{
  "n_kv_head": 4,
  "norm": "layernorm",
  "parallel_block": false,
  "grad_clip": 2.0,
  "schedule": "wsd",
  "decay_shape": "pow",
  "doc_mask": false
}
Each number is 200 + 20 x the weight over its row's rms, rounded and kept within 0 to 999. Layers, rows and columns count from 0. The size before them is the row's rms in percent of the matrix's.

# layer 4 attention output (transposed), 256x256, rms 0.0473, rows 200-213, columns 0-255
091,210,225,206,194,229,172,190,220,159,161,231,198,212,194,218,187,240,237,183,195,194,208,187,196,179,218,192,202,203,205,219,189,159,182,197,204,218,200,185,184,170,193,214,177,217,230,166,200,190,178,179,190,233,193,184,228,181,215,219,221,153,182,187,200,178,182,168,216,179,238,194,179,201,203,177,202,222,195,176,194,196,201,195,191,218,186,228,210,220,199,162,175,193,242,192,160,214,147,187,172,225,209,179,207,184,186,190,179,211,253,233,225,206,198,163,184,203,241,210,185,200,206,187,202,190,190,187,187,191,207,226,240,197,190,224,196,201,217,220,206,175,172,214,167,200,194,187,202,202,205,190,191,207,175,215,240,185,194,159,215,196,196,195,186,213,219,177,213,201,193,188,212,219,219,228,141,192,206,218,195,221,218,170,226,189,178,229,210,196,173,224,176,182,191,191,225,217,200,213,206,179,205,183,201,191,195,179,164,184,197,213,170,209,183,160,195,209,224,163,159,193,195,192,168,179,221,223,193,195,219,211,189,200,197,174,206,206,208,185,188,187,198,223,203,202,190,231,224,224,208,223,148,212,193,195,193
086,171,199,216,198,227,225,210,202,203,184,210,174,179,192,224,210,187,200,224,204,207,216,224,181,215,227,213,214,204,178,200,202,207,231,195,206,205,203,225,208,178,187,224,208,184,202,162,212,203,201,218,211,196,191,200,158,174,197,197,193,211,231,208,206,190,167,231,175,200,235,185,220,203,201,190,175,183,183,201,174,198,227,155,224,176,162,186,190,210,231,219,225,208,175,201,217,219,239,240,218,206,183,221,207,219,223,207,193,207,236,218,209,201,196,238,203,215,174,176,205,214,203,198,165,199,196,231,203,194,181,198,193,205,181,202,215,192,226,216,164,211,225,180,185,194,193,189,210,216,202,181,219,192,220,213,203,171,137,218,208,206,174,216,210,212,206,219,186,221,214,193,179,199,193,209,203,232,184,241,192,210,199,199,144,190,192,183,227,198,227,229,212,193,199,219,191,196,181,211,178,233,247,188,237,231,214,166,217,192,210,203,189,255,212,170,244,221,170,199,187,190,178,199,205,219,168,188,173,196,219,174,200,160,231,242,219,209,162,185,206,194,210,209,181,214,162,181,215,179,185,177,194,203,233,208,205
098,184,228,219,235,144,203,191,218,190,208,208,166,229,189,197,179,245,172,181,188,230,228,209,238,203,195,223,176,165,209,181,206,216,220,239,229,169,257,206,190,243,185,235,200,190,190,210,228,206,188,206,200,194,196,186,209,226,177,198,184,198,173,183,190,170,192,215,212,196,191,194,212,192,179,220,202,221,216,222,198,178,173,211,169,187,245,200,227,200,177,219,183,191,172,166,207,189,201,236,209,223,178,196,191,189,209,203,221,189,170,196,201,208,191,208,217,193,218,168,237,190,180,171,206,225,222,191,178,213,199,192,175,186,207,215,183,174,194,148,172,236,232,192,187,199,194,232,209,176,212,228,188,191,176,183,202,208,170,187,190,227,198,230,219,198,199,212,198,206,169,227,214,168,179,204,170,187,193,187,199,196,181,198,191,172,198,220,236,228,191,213,212,199,209,186,202,168,169,240,215,194,212,214,242,230,201,216,205,203,189,169,203,160,213,205,209,207,174,206,223,220,183,193,207,204,213,221,199,193,203,146,214,182,201,181,223,167,222,221,212,195,199,175,200,211,182,217,190,195,198,208,221,189,198,204,212
098,187,206,222,216,242,198,161,196,206,215,203,224,198,209,223,200,183,245,178,210,199,208,173,189,212,194,204,219,195,243,211,221,190,206,195,217,205,220,184,200,206,176,182,218,210,221,218,221,185,219,185,206,208,207,224,219,192,154,209,208,188,194,176,191,196,192,175,219,192,209,187,184,198,180,197,239,178,217,226,205,192,177,231,187,176,176,185,190,194,159,206,189,233,211,201,219,223,207,206,191,201,213,206,222,154,180,188,138,226,248,151,200,183,227,196,216,194,193,178,201,199,222,183,182,218,214,200,193,156,180,192,250,206,195,233,202,192,205,199,182,193,206,183,176,200,255,184,204,199,229,184,230,189,182,224,181,226,188,242,198,203,185,188,214,221,164,182,192,196,211,187,217,199,228,172,203,200,196,189,169,165,235,185,165,198,187,215,199,174,184,201,191,191,195,193,202,221,210,196,192,183,177,211,202,241,159,191,240,202,205,225,216,159,207,203,202,197,202,194,182,195,217,190,210,192,235,208,188,178,196,227,211,249,173,181,205,240,216,210,213,205,221,206,210,211,196,224,235,231,226,193,173,202,230,202,195
091,197,187,209,232,203,177,206,223,239,213,207,233,213,175,205,200,200,207,195,170,243,188,233,223,171,229,195,165,230,193,225,191,209,197,200,232,186,213,214,186,174,232,198,226,196,173,199,197,197,192,193,206,206,216,179,192,248,216,202,182,176,179,208,176,169,158,190,181,197,186,213,210,151,205,186,199,204,160,177,237,192,164,228,184,184,193,194,219,222,223,204,208,202,151,211,181,204,207,204,190,241,195,222,164,191,222,218,168,209,199,189,191,181,161,192,245,185,217,202,210,201,184,188,205,203,193,190,202,232,179,209,231,198,233,202,202,184,194,180,204,171,189,230,205,215,178,212,209,176,225,195,162,201,196,206,195,210,175,180,205,215,229,182,214,178,203,238,191,204,175,224,243,201,228,206,203,228,200,204,231,217,201,204,178,186,232,220,209,204,208,195,185,184,192,185,203,208,182,206,202,209,212,179,174,226,219,239,227,166,192,182,180,195,188,207,171,180,185,185,184,208,204,203,227,216,157,223,190,213,186,200,211,193,232,194,239,195,171,225,218,211,215,236,223,216,160,228,195,174,204,217,186,184,194,170,216
099,249,201,209,214,164,202,219,224,211,163,197,197,227,219,201,201,194,210,208,190,181,182,209,217,213,178,210,207,214,192,255,177,206,168,187,252,200,206,248,219,193,180,224,212,188,171,201,198,212,171,207,224,223,216,186,163,192,217,189,187,207,165,233,199,203,207,172,167,213,174,197,215,205,196,215,211,206,193,198,200,220,234,186,190,164,212,195,195,193,187,224,186,216,178,208,171,194,215,193,152,214,199,189,206,188,181,203,204,206,215,200,190,181,226,192,223,186,205,213,174,166,187,182,183,180,215,175,188,200,167,184,210,189,162,207,179,209,203,224,200,208,188,210,207,199,194,231,225,197,189,205,206,207,188,167,188,162,206,187,233,192,190,197,182,195,163,228,197,210,154,195,195,197,211,184,158,213,241,193,199,195,158,224,203,202,218,230,211,217,175,177,240,212,183,187,186,198,171,196,248,179,216,199,200,223,203,202,233,235,188,200,239,191,240,193,245,180,196,206,224,190,214,183,198,170,237,203,213,200,162,203,167,175,199,206,204,226,156,193,196,218,208,192,206,231,203,195,217,178,193,157,213,203,199,193,217
093,226,190,217,186,164,185,212,214,232,204,177,200,220,202,202,179,226,183,195,203,190,204,164,185,210,170,241,217,214,185,196,198,221,211,172,207,217,224,235,229,191,211,205,234,176,193,204,178,160,225,203,237,187,204,170,198,218,205,235,227,198,197,196,220,200,199,229,135,191,199,175,198,199,229,206,192,188,160,198,205,188,217,171,183,200,186,181,208,195,231,203,256,201,219,206,167,138,228,178,204,213,181,202,202,229,224,239,193,214,198,245,208,199,218,193,194,237,183,187,200,204,220,175,211,203,193,203,216,193,189,193,189,184,206,168,173,211,191,163,213,164,199,229,225,184,221,206,217,190,206,215,174,197,237,211,224,216,232,222,222,190,221,191,190,173,180,185,216,185,167,185,238,208,171,192,202,226,233,235,216,183,187,182,204,197,194,198,223,191,207,210,223,217,204,193,186,218,210,204,183,199,202,198,189,185,198,220,203,194,188,213,173,158,212,182,215,173,203,222,209,199,209,183,191,217,229,181,214,186,204,155,191,219,196,205,214,197,192,192,223,183,177,204,201,197,204,152,220,172,206,149,201,187,170,194,199
088,177,201,201,183,194,216,170,239,207,198,197,223,154,168,209,237,202,213,200,189,214,189,180,190,217,167,209,217,203,228,141,204,238,216,179,196,207,237,212,184,217,177,184,179,178,183,222,177,218,206,209,196,188,186,191,192,173,186,174,181,217,248,159,187,214,208,209,224,222,203,198,194,177,204,198,190,200,184,179,192,195,189,198,229,229,214,178,192,183,205,232,186,215,206,160,211,220,217,210,187,204,208,172,198,186,208,207,227,200,219,201,173,175,171,210,165,200,193,195,167,195,205,227,215,210,209,184,198,206,205,198,207,201,235,211,191,199,181,207,204,232,151,198,181,189,179,200,249,190,185,195,249,208,243,219,184,218,189,154,213,188,197,191,212,187,192,157,200,219,208,222,206,193,196,235,182,208,177,219,185,192,216,215,227,192,192,188,167,181,215,199,183,183,217,170,195,207,186,163,230,225,212,205,198,211,203,174,186,226,208,182,175,193,219,194,189,192,209,153,221,202,204,207,171,226,170,206,241,177,218,175,207,218,184,185,175,193,197,220,185,169,174,189,202,182,215,190,159,194,204,157,161,208,192,219,221
087,186,192,183,203,233,184,200,163,199,221,178,186,211,176,174,231,184,194,214,186,241,183,195,205,192,242,184,208,208,202,227,216,209,229,181,195,177,225,186,214,154,234,209,146,216,207,217,196,173,203,210,226,192,190,176,201,221,210,194,213,168,216,235,158,190,188,239,179,182,191,192,191,238,208,175,170,208,165,207,211,216,202,201,181,189,179,217,184,201,212,184,202,218,189,217,217,181,194,218,252,217,202,168,210,234,193,200,164,216,203,181,208,228,233,222,194,209,218,188,216,177,221,187,176,213,215,204,214,185,179,198,211,188,228,177,196,194,199,201,204,152,194,227,219,197,182,198,205,181,220,220,154,193,230,166,202,209,204,194,202,173,202,174,219,160,176,177,191,233,182,205,213,184,234,172,191,216,221,172,164,194,185,213,230,231,184,229,219,184,200,193,181,153,210,172,202,200,218,211,194,198,202,208,189,184,209,170,184,222,203,233,199,219,219,224,208,199,185,200,201,185,196,191,220,202,198,230,233,229,196,204,211,209,169,180,246,193,206,214,243,217,220,186,192,180,185,201,199,211,219,198,198,178,183,195,171
099,177,221,232,205,213,194,213,208,209,198,188,176,190,221,215,211,208,216,210,189,202,181,232,210,214,220,211,208,209,186,222,199,186,190,206,211,184,192,224,189,197,212,177,208,184,200,202,237,200,181,247,198,180,176,214,182,212,182,177,221,183,199,219,195,173,177,173,171,208,213,234,193,190,215,187,220,213,222,198,200,218,171,216,197,182,182,212,205,213,187,198,195,172,202,175,211,215,219,239,202,208,151,184,207,184,194,201,245,180,189,216,228,208,223,175,213,186,223,195,186,198,215,164,203,209,194,217,158,220,201,169,211,245,218,212,172,203,189,195,202,222,199,195,179,231,212,194,204,211,222,174,186,201,236,178,189,190,227,179,184,172,194,208,275,218,210,161,203,204,194,180,234,193,176,220,206,209,182,165,183,165,210,208,252,225,236,209,189,184,222,199,204,199,231,173,187,173,188,195,218,183,194,190,174,206,231,176,197,231,205,207,218,254,178,221,187,207,220,177,261,194,160,242,229,190,201,223,196,196,212,195,185,230,219,218,179,199,188,176,210,191,239,223,191,204,229,200,205,211,184,208,194,186,202,203,193
095,198,215,196,208,204,218,208,230,188,195,213,229,173,184,204,186,205,192,234,190,217,191,203,210,220,206,182,202,149,247,180,224,212,243,173,210,213,218,165,187,212,213,204,173,173,203,202,241,221,185,203,231,180,190,178,208,204,209,203,230,223,186,155,233,199,169,178,168,199,216,182,198,211,190,190,169,205,176,198,181,158,214,204,181,206,174,201,188,179,215,179,194,250,200,197,206,194,199,231,210,214,199,167,221,187,204,193,167,236,208,170,184,194,194,226,165,199,219,190,195,218,190,205,185,191,197,218,186,218,173,212,182,194,170,185,236,208,201,215,213,217,183,206,226,197,187,215,214,167,232,204,250,177,179,199,255,217,152,196,212,203,195,168,208,184,211,189,208,199,210,203,173,190,216,210,238,187,180,216,216,221,160,183,225,193,195,217,205,186,186,226,165,153,206,213,233,214,237,193,197,186,216,204,204,214,176,179,194,204,229,204,212,193,198,234,197,181,193,193,185,175,169,176,239,208,197,194,226,207,205,194,197,220,215,203,199,230,195,233,203,195,193,234,187,180,164,199,218,192,190,191,167,192,190,189,210
089,208,226,195,200,207,227,196,238,185,213,214,175,185,178,218,192,180,153,193,181,220,203,202,209,199,191,186,192,239,227,178,196,227,216,217,227,230,194,190,193,203,181,195,233,208,184,232,181,209,168,161,208,190,223,197,218,212,207,197,184,169,198,195,216,174,204,179,213,204,194,189,186,175,194,197,219,200,179,212,206,177,176,203,173,230,194,195,193,255,171,198,189,194,192,195,221,222,208,192,214,198,197,201,196,223,223,194,158,191,148,191,200,179,194,210,217,206,186,222,212,204,168,174,207,199,194,181,173,215,182,159,192,205,226,208,212,152,195,185,235,218,231,152,191,182,204,207,225,218,231,191,189,183,197,175,170,162,194,218,220,188,179,224,225,172,215,219,188,180,203,205,191,200,186,231,205,190,182,196,174,191,205,220,216,216,184,233,227,208,206,223,186,168,191,217,173,197,194,214,193,233,203,193,191,215,187,183,197,207,210,219,242,185,198,204,216,202,187,146,236,214,164,167,209,230,202,222,221,208,213,201,189,215,198,245,147,176,181,180,166,190,207,185,210,225,205,210,182,229,180,194,216,243,219,191,223
090,207,217,180,180,221,233,186,178,167,206,178,223,206,176,170,211,173,193,183,164,185,189,177,195,225,191,173,191,214,216,194,197,184,199,148,190,191,194,237,167,201,205,188,177,216,225,233,185,203,233,181,189,176,233,219,201,216,198,195,189,240,210,220,233,213,228,198,198,229,203,230,189,208,190,196,185,196,200,185,188,215,196,182,212,195,186,206,192,177,217,205,176,177,197,184,195,222,235,192,210,216,230,193,181,198,208,200,198,185,219,192,236,202,231,178,186,208,192,207,196,200,181,230,208,209,181,202,218,202,177,159,206,198,229,167,209,219,190,205,214,200,183,211,188,187,165,192,203,227,189,246,217,190,192,193,185,200,198,189,196,195,182,190,218,212,215,188,238,193,223,186,206,203,204,188,233,208,220,177,177,211,183,201,212,152,191,257,178,167,201,194,200,192,224,208,243,235,200,214,164,182,196,161,214,161,184,159,233,188,224,175,179,207,222,215,207,167,211,212,189,194,188,178,250,225,210,187,196,179,239,176,212,218,189,230,238,216,196,198,187,206,233,218,207,212,209,184,185,172,221,230,218,230,233,181,190
096,216,197,185,193,202,194,188,203,199,213,249,215,175,194,166,182,210,202,229,185,226,199,171,191,232,177,177,193,224,178,201,165,236,170,192,193,202,218,223,207,192,232,183,187,165,198,240,194,174,204,177,200,228,221,213,181,200,186,200,208,256,180,173,231,209,206,209,222,191,199,208,222,214,183,193,187,208,175,199,204,158,151,192,198,221,234,180,191,207,208,205,197,213,222,180,208,175,239,181,196,203,216,193,203,188,208,224,189,188,207,222,182,187,221,185,180,200,242,188,206,185,180,162,248,248,208,189,214,171,210,166,186,197,237,212,196,217,207,197,190,221,168,235,175,211,178,184,189,225,207,227,206,194,202,170,199,174,216,168,195,196,220,207,202,174,203,208,193,178,188,223,217,194,197,204,219,202,225,207,197,202,210,221,207,184,207,220,213,185,263,185,200,227,193,203,187,229,191,182,175,182,198,215,231,237,197,203,215,188,209,199,199,217,207,190,169,207,201,237,218,190,216,211,231,190,187,222,170,219,191,207,233,184,184,205,171,187,208,235,222,201,171,189,199,153,205,188,165,232,230,204,215,207,165,209,185
# layer 4 attention value, 256x256, rms 0.0467, rows 201-213, columns 0-255
086,229,219,162,213,202,190,189,201,225,208,186,185,212,175,149,180,227,175,194,219,200,196,180,216,245,212,173,167,244,188,181,178,218,202,188,202,177,202,213,185,179,164,181,223,186,175,249,203,228,197,191,187,208,169,185,204,202,219,177,196,214,245,191,206,209,232,209,187,185,211,193,196,205,176,182,220,194,201,189,222,208,204,208,212,213,224,188,216,222,223,173,212,174,224,191,215,204,190,198,175,251,200,224,170,209,199,257,213,194,187,183,219,197,169,193,203,193,198,171,239,182,200,218,208,202,222,204,240,176,206,184,201,190,204,181,168,174,214,189,195,222,182,172,210,195,224,197,202,215,206,233,167,228,150,196,212,210,215,253,203,190,205,208,147,172,199,214,184,193,199,199,197,185,249,206,180,236,194,177,211,173,194,181,225,243,183,192,168,206,192,210,208,193,187,180,187,213,202,157,198,178,185,200,216,219,184,211,195,211,211,189,189,195,196,199,216,201,198,205,210,190,203,232,213,167,195,213,215,154,225,186,201,223,213,187,173,204,208,214,208,190,241,220,185,210,177,202,168,175,216,209,224,197,208,195,211
099,159,224,191,173,194,235,266,164,178,232,211,178,153,196,207,186,174,204,191,224,180,189,209,210,218,196,202,176,181,227,184,198,198,207,220,218,196,193,196,245,197,170,166,176,212,217,174,203,205,216,198,209,188,209,219,199,191,207,231,187,217,208,194,177,214,196,188,202,212,195,181,199,191,223,177,226,176,211,220,212,175,219,215,198,190,186,184,192,195,199,182,170,161,225,181,200,204,215,156,199,180,186,206,199,171,188,188,196,185,195,171,194,176,220,211,210,205,215,202,209,216,180,232,187,207,182,149,231,203,168,180,199,172,182,165,185,207,203,210,181,221,190,195,165,176,164,218,193,225,222,210,212,211,206,196,195,211,202,160,212,151,199,187,189,186,174,218,211,201,216,169,208,213,160,196,179,211,173,183,205,172,237,190,185,227,155,206,164,200,210,215,209,207,177,198,217,180,212,207,147,177,218,188,188,191,222,200,196,216,205,236,206,208,204,209,195,164,211,180,223,204,239,190,199,234,188,211,194,185,208,202,211,211,209,190,209,182,173,195,190,224,228,215,207,221,197,210,215,207,203,165,167,196,160,219,244
091,213,225,236,232,253,194,204,214,192,181,224,179,173,165,199,210,214,192,198,208,212,186,225,215,177,244,209,204,199,181,207,222,226,248,199,180,225,189,241,189,188,212,226,195,212,193,188,167,209,217,231,213,216,196,205,155,153,187,228,202,195,200,171,187,158,214,152,212,227,206,203,207,165,194,203,210,240,189,191,203,189,149,207,202,202,234,201,223,230,191,165,180,193,191,219,202,203,175,207,201,223,205,203,194,195,200,200,201,214,186,193,206,241,180,193,169,179,183,191,202,168,203,205,214,183,207,208,169,229,172,160,203,182,203,202,207,196,226,186,202,185,189,211,223,204,215,227,207,186,213,203,217,186,224,210,179,186,177,210,218,178,247,182,211,200,217,217,179,185,205,224,222,230,184,228,160,221,197,201,198,228,182,224,241,188,197,215,210,220,205,218,201,223,193,213,166,198,224,201,177,202,181,225,192,192,217,199,194,186,236,210,223,194,207,182,180,176,170,205,186,204,207,219,189,165,177,228,236,164,191,209,194,191,202,222,214,199,157,190,239,228,216,208,176,226,189,186,203,190,193,207,191,234,209,196,190
087,217,170,208,206,193,201,208,237,204,213,241,167,199,216,199,194,182,189,205,213,175,222,192,238,191,162,228,205,207,201,185,200,179,215,221,183,183,195,192,230,184,213,222,193,217,205,155,223,230,161,215,179,178,201,200,185,155,157,190,211,206,207,226,195,204,234,221,216,226,214,181,205,200,251,219,211,206,201,228,196,181,223,200,191,211,231,215,209,187,185,196,184,172,208,160,200,207,182,183,200,206,184,204,180,216,215,202,231,202,213,228,188,187,203,188,183,220,194,221,195,219,194,198,196,220,216,210,204,199,215,223,184,159,195,175,205,184,196,197,193,217,169,188,193,241,212,206,176,215,192,221,206,223,175,184,217,217,215,226,186,216,212,193,197,222,180,212,212,193,175,223,209,167,206,257,218,189,181,213,199,202,216,239,219,265,190,191,184,183,229,210,227,198,203,199,217,176,202,219,172,203,201,191,218,200,179,214,218,214,180,206,201,193,234,210,193,196,209,197,219,167,223,153,213,168,178,213,230,182,219,165,215,209,178,229,175,169,225,195,238,179,141,176,181,179,211,176,216,205,218,182,202,201,192,186,178
102,206,198,181,196,171,206,223,221,218,202,200,222,222,160,180,208,192,175,189,237,195,198,202,204,191,192,205,196,206,207,175,181,208,187,190,191,184,219,180,213,207,219,197,182,189,191,209,222,201,221,206,193,172,211,173,191,216,212,181,211,215,229,227,218,199,216,209,209,201,195,176,213,212,226,171,157,200,196,205,190,199,224,196,210,206,206,205,204,211,216,169,173,220,233,198,196,222,197,169,162,212,235,203,188,169,211,243,209,184,187,178,176,200,217,207,212,225,141,205,216,196,206,170,187,212,215,198,207,213,139,196,214,159,254,244,220,203,202,189,204,184,171,202,203,193,201,225,207,214,219,198,201,189,192,170,194,179,163,184,175,187,204,223,198,212,202,217,210,185,224,196,196,231,202,187,217,171,197,193,202,181,248,180,151,179,202,223,217,246,239,182,162,195,205,214,202,210,196,222,155,189,172,207,193,211,187,187,192,165,186,182,221,206,208,174,203,195,217,217,175,244,207,205,193,202,155,207,214,218,171,176,207,223,182,241,208,197,168,177,230,201,206,164,201,218,209,214,189,202,205,244,220,210,191,161,176
090,203,220,156,204,141,175,197,239,215,182,183,222,218,188,211,193,178,223,194,205,186,199,179,204,199,202,230,169,200,214,193,209,198,178,228,194,218,199,168,180,206,212,224,235,171,178,199,213,208,206,217,181,166,215,178,212,191,172,187,213,217,177,196,194,181,206,153,240,176,196,215,211,214,208,205,229,201,220,209,167,232,207,190,215,157,198,223,241,192,208,233,186,180,222,205,193,193,194,183,218,200,220,195,188,209,206,163,200,158,189,201,159,248,190,204,198,199,190,196,203,195,224,184,151,220,188,179,208,206,172,180,191,210,166,202,204,210,190,186,176,227,175,198,178,208,214,188,214,197,215,177,207,180,202,199,179,205,201,188,230,223,192,221,202,178,222,182,166,190,223,167,196,191,212,196,204,226,187,206,206,230,176,240,209,192,173,205,219,211,203,209,186,233,194,199,208,196,160,224,202,196,224,194,208,232,194,192,188,209,199,213,189,221,173,168,188,254,199,204,189,184,220,180,230,175,186,204,184,239,230,209,186,200,179,242,222,160,196,173,170,195,217,196,197,206,206,188,234,210,200,235,211,235,187,167,196
092,196,211,189,203,197,217,184,216,181,227,194,160,234,231,210,193,221,212,219,189,209,206,190,228,196,232,206,169,186,194,172,163,194,221,216,188,230,226,213,186,207,184,175,226,203,229,186,204,211,208,203,221,163,220,170,203,194,194,205,199,200,175,188,224,199,207,186,170,194,199,184,208,233,186,215,184,228,198,188,213,182,197,183,188,206,235,191,173,161,181,185,212,226,187,175,189,188,225,202,178,174,199,210,218,177,214,185,235,189,193,190,201,224,191,209,204,216,217,179,213,215,220,164,228,214,170,203,228,179,227,210,195,221,207,200,216,182,204,192,140,217,211,184,180,147,169,210,169,212,210,198,203,219,231,200,210,181,224,221,194,175,209,213,171,157,169,221,230,210,210,219,217,201,188,172,204,201,209,203,216,222,190,153,263,186,205,188,233,217,210,202,225,157,183,194,193,205,188,210,216,215,214,196,191,225,229,252,211,191,183,196,214,239,242,204,199,225,192,209,198,228,209,216,213,211,169,172,224,210,208,235,176,193,230,215,241,165,204,207,198,194,198,231,232,188,206,220,190,187,203,209,207,210,206,203,201
091,217,201,220,196,170,197,198,186,220,206,223,217,190,161,213,184,203,239,224,214,178,201,193,202,182,169,209,232,175,185,195,197,180,219,188,210,227,197,189,206,234,158,233,217,213,190,186,186,159,160,242,198,219,229,172,212,219,158,226,200,191,197,180,210,185,223,224,240,216,207,192,206,190,191,233,190,208,209,200,198,190,201,200,173,234,175,205,228,208,184,209,179,183,234,186,191,214,197,197,211,222,197,168,189,201,189,174,191,202,201,208,190,199,215,187,254,242,201,207,183,206,211,192,207,166,221,187,186,232,201,232,189,202,211,241,204,174,177,203,197,216,211,160,183,168,221,192,217,194,210,188,227,171,191,193,171,207,180,224,192,201,195,186,211,220,220,192,213,201,173,169,195,204,198,241,214,203,224,217,159,218,191,208,217,170,164,197,209,191,209,176,231,214,169,185,207,174,175,245,165,213,196,163,233,235,182,172,198,199,210,208,188,195,224,187,199,212,172,180,200,200,209,230,191,202,250,169,189,204,229,196,206,173,206,166,191,190,180,233,182,226,192,212,199,181,183,166,190,202,197,225,205,186,208,196,193
092,199,186,168,182,200,200,199,162,186,193,210,171,175,215,197,206,154,217,188,178,205,190,196,223,192,210,190,210,204,184,241,195,202,181,190,165,180,196,211,200,181,219,221,202,172,178,212,194,186,213,196,195,173,211,194,208,229,199,227,193,184,224,158,229,193,187,242,202,207,218,244,199,196,231,224,192,198,189,191,183,202,209,225,214,216,179,213,209,211,212,209,194,176,185,190,194,200,182,185,211,215,198,199,194,242,235,207,155,199,215,183,221,187,223,239,257,188,204,199,189,183,215,222,226,180,203,177,198,189,201,238,171,201,216,188,206,163,190,213,159,202,184,178,204,183,174,213,187,181,191,240,217,195,198,211,191,200,176,187,139,221,195,178,193,190,189,170,223,229,195,228,188,204,159,161,217,222,212,194,193,201,225,166,183,205,192,210,175,232,200,170,179,194,210,211,198,167,178,195,211,229,233,189,187,177,186,189,187,240,208,188,219,206,227,205,205,250,232,254,167,211,180,161,204,202,195,209,230,210,197,204,184,215,197,198,220,229,179,198,203,211,174,215,217,192,190,218,227,227,207,211,175,210,207,173,190
095,179,220,233,224,219,181,166,209,217,220,213,212,173,187,202,222,223,222,214,162,178,220,202,188,176,220,238,174,235,209,167,198,217,190,209,188,246,205,215,205,206,199,199,197,207,197,214,194,203,236,205,209,179,165,178,192,177,237,173,187,187,192,188,173,199,219,196,215,222,199,205,173,215,160,182,198,209,173,197,182,209,187,180,212,214,229,188,192,227,191,179,162,239,221,194,167,254,204,222,157,196,236,183,170,225,166,187,196,191,194,196,203,207,175,206,222,186,245,190,202,184,240,202,219,198,232,189,235,186,207,204,167,224,222,238,190,192,183,201,198,178,190,204,201,159,204,195,176,188,184,211,183,208,188,190,209,192,220,227,232,198,207,211,206,191,209,236,198,191,209,203,222,171,201,216,162,194,205,203,206,211,245,224,226,204,186,221,245,223,212,182,236,207,194,166,232,190,183,209,256,178,202,206,198,204,212,202,228,185,193,197,218,196,217,223,197,211,218,197,174,199,197,199,198,192,233,194,211,193,224,202,207,191,205,192,179,190,206,234,192,166,201,203,185,225,180,193,201,152,190,209,194,207,199,217,238
102,175,179,153,185,201,182,186,190,200,205,198,163,200,219,206,196,199,220,210,205,217,168,182,177,220,200,225,165,226,183,218,178,207,220,174,171,228,205,225,212,209,199,212,224,215,219,218,200,183,205,237,212,194,190,167,206,183,200,185,175,193,201,228,219,236,187,193,186,212,229,235,221,209,171,185,201,167,196,172,228,208,227,190,226,190,183,185,186,210,200,215,212,189,202,216,220,197,187,227,170,208,192,235,199,197,195,172,209,214,194,190,213,191,220,205,242,236,187,184,181,233,200,204,216,185,210,197,225,187,177,214,161,176,196,183,214,177,214,209,196,226,225,195,198,189,225,229,164,210,212,199,200,174,161,224,209,216,230,187,174,217,226,206,206,205,207,219,197,200,214,241,201,209,159,169,230,212,191,191,170,193,214,203,216,211,202,194,170,207,219,203,233,203,179,209,201,215,175,202,199,214,202,182,196,188,238,215,198,207,207,179,198,203,234,158,194,180,192,182,172,178,221,223,224,245,186,217,186,170,208,194,184,198,256,191,184,229,198,177,245,238,235,221,184,195,199,206,222,143,188,161,195,198,190,213,216
090,195,213,208,188,193,168,194,196,195,208,196,183,210,168,216,205,169,193,188,199,202,198,182,192,198,202,206,189,174,174,206,192,193,195,166,213,195,203,205,193,230,218,206,237,217,176,188,207,231,205,233,174,205,199,201,213,199,190,162,198,188,166,179,189,233,213,202,196,217,192,242,172,190,187,185,192,233,187,257,228,210,241,197,168,209,185,212,197,160,217,201,186,205,212,223,175,217,229,196,191,208,215,176,219,221,188,189,202,226,184,212,201,183,185,200,218,168,195,218,211,193,178,195,226,195,235,175,188,171,181,187,226,234,193,205,198,173,188,201,204,199,173,207,227,205,221,229,215,183,240,181,194,194,242,190,177,250,214,205,177,211,202,168,203,206,251,173,187,198,211,170,208,202,171,176,201,169,201,212,183,271,182,212,202,209,196,192,234,181,209,196,210,168,178,179,184,201,211,213,186,195,161,184,203,202,233,204,177,190,198,204,201,190,190,198,205,193,211,172,221,185,165,180,198,220,239,227,213,203,188,170,201,217,202,205,212,251,254,216,176,181,180,190,231,196,165,192,234,225,178,194,217,200,184,193,185
093,205,188,176,195,197,210,218,152,208,196,211,193,174,213,251,209,176,194,193,212,190,164,147,206,204,247,199,172,170,213,202,178,209,203,162,216,202,199,208,221,182,216,211,196,234,211,152,199,210,217,210,182,233,220,195,179,201,240,163,183,220,176,222,185,219,213,208,189,183,163,212,203,233,220,200,229,179,177,190,180,197,208,213,176,194,186,204,199,172,201,192,203,147,216,193,214,194,209,214,191,197,187,163,213,204,244,236,207,176,206,218,227,207,208,196,205,220,234,178,187,182,195,199,139,185,158,168,189,170,173,202,193,237,198,217,204,184,182,186,203,227,221,199,191,175,207,235,215,198,191,161,225,170,218,231,204,185,195,178,221,210,202,190,216,195,220,176,218,180,201,187,177,172,196,213,213,190,180,208,194,221,204,210,242,202,233,184,223,217,200,207,184,193,210,213,229,165,217,206,186,173,210,182,210,195,183,200,197,213,169,184,194,194,211,224,232,194,227,193,193,205,178,180,225,208,209,184,217,219,182,219,173,220,187,210,235,199,211,189,175,189,215,198,210,197,236,214,235,195,180,175,220,207,201,177,204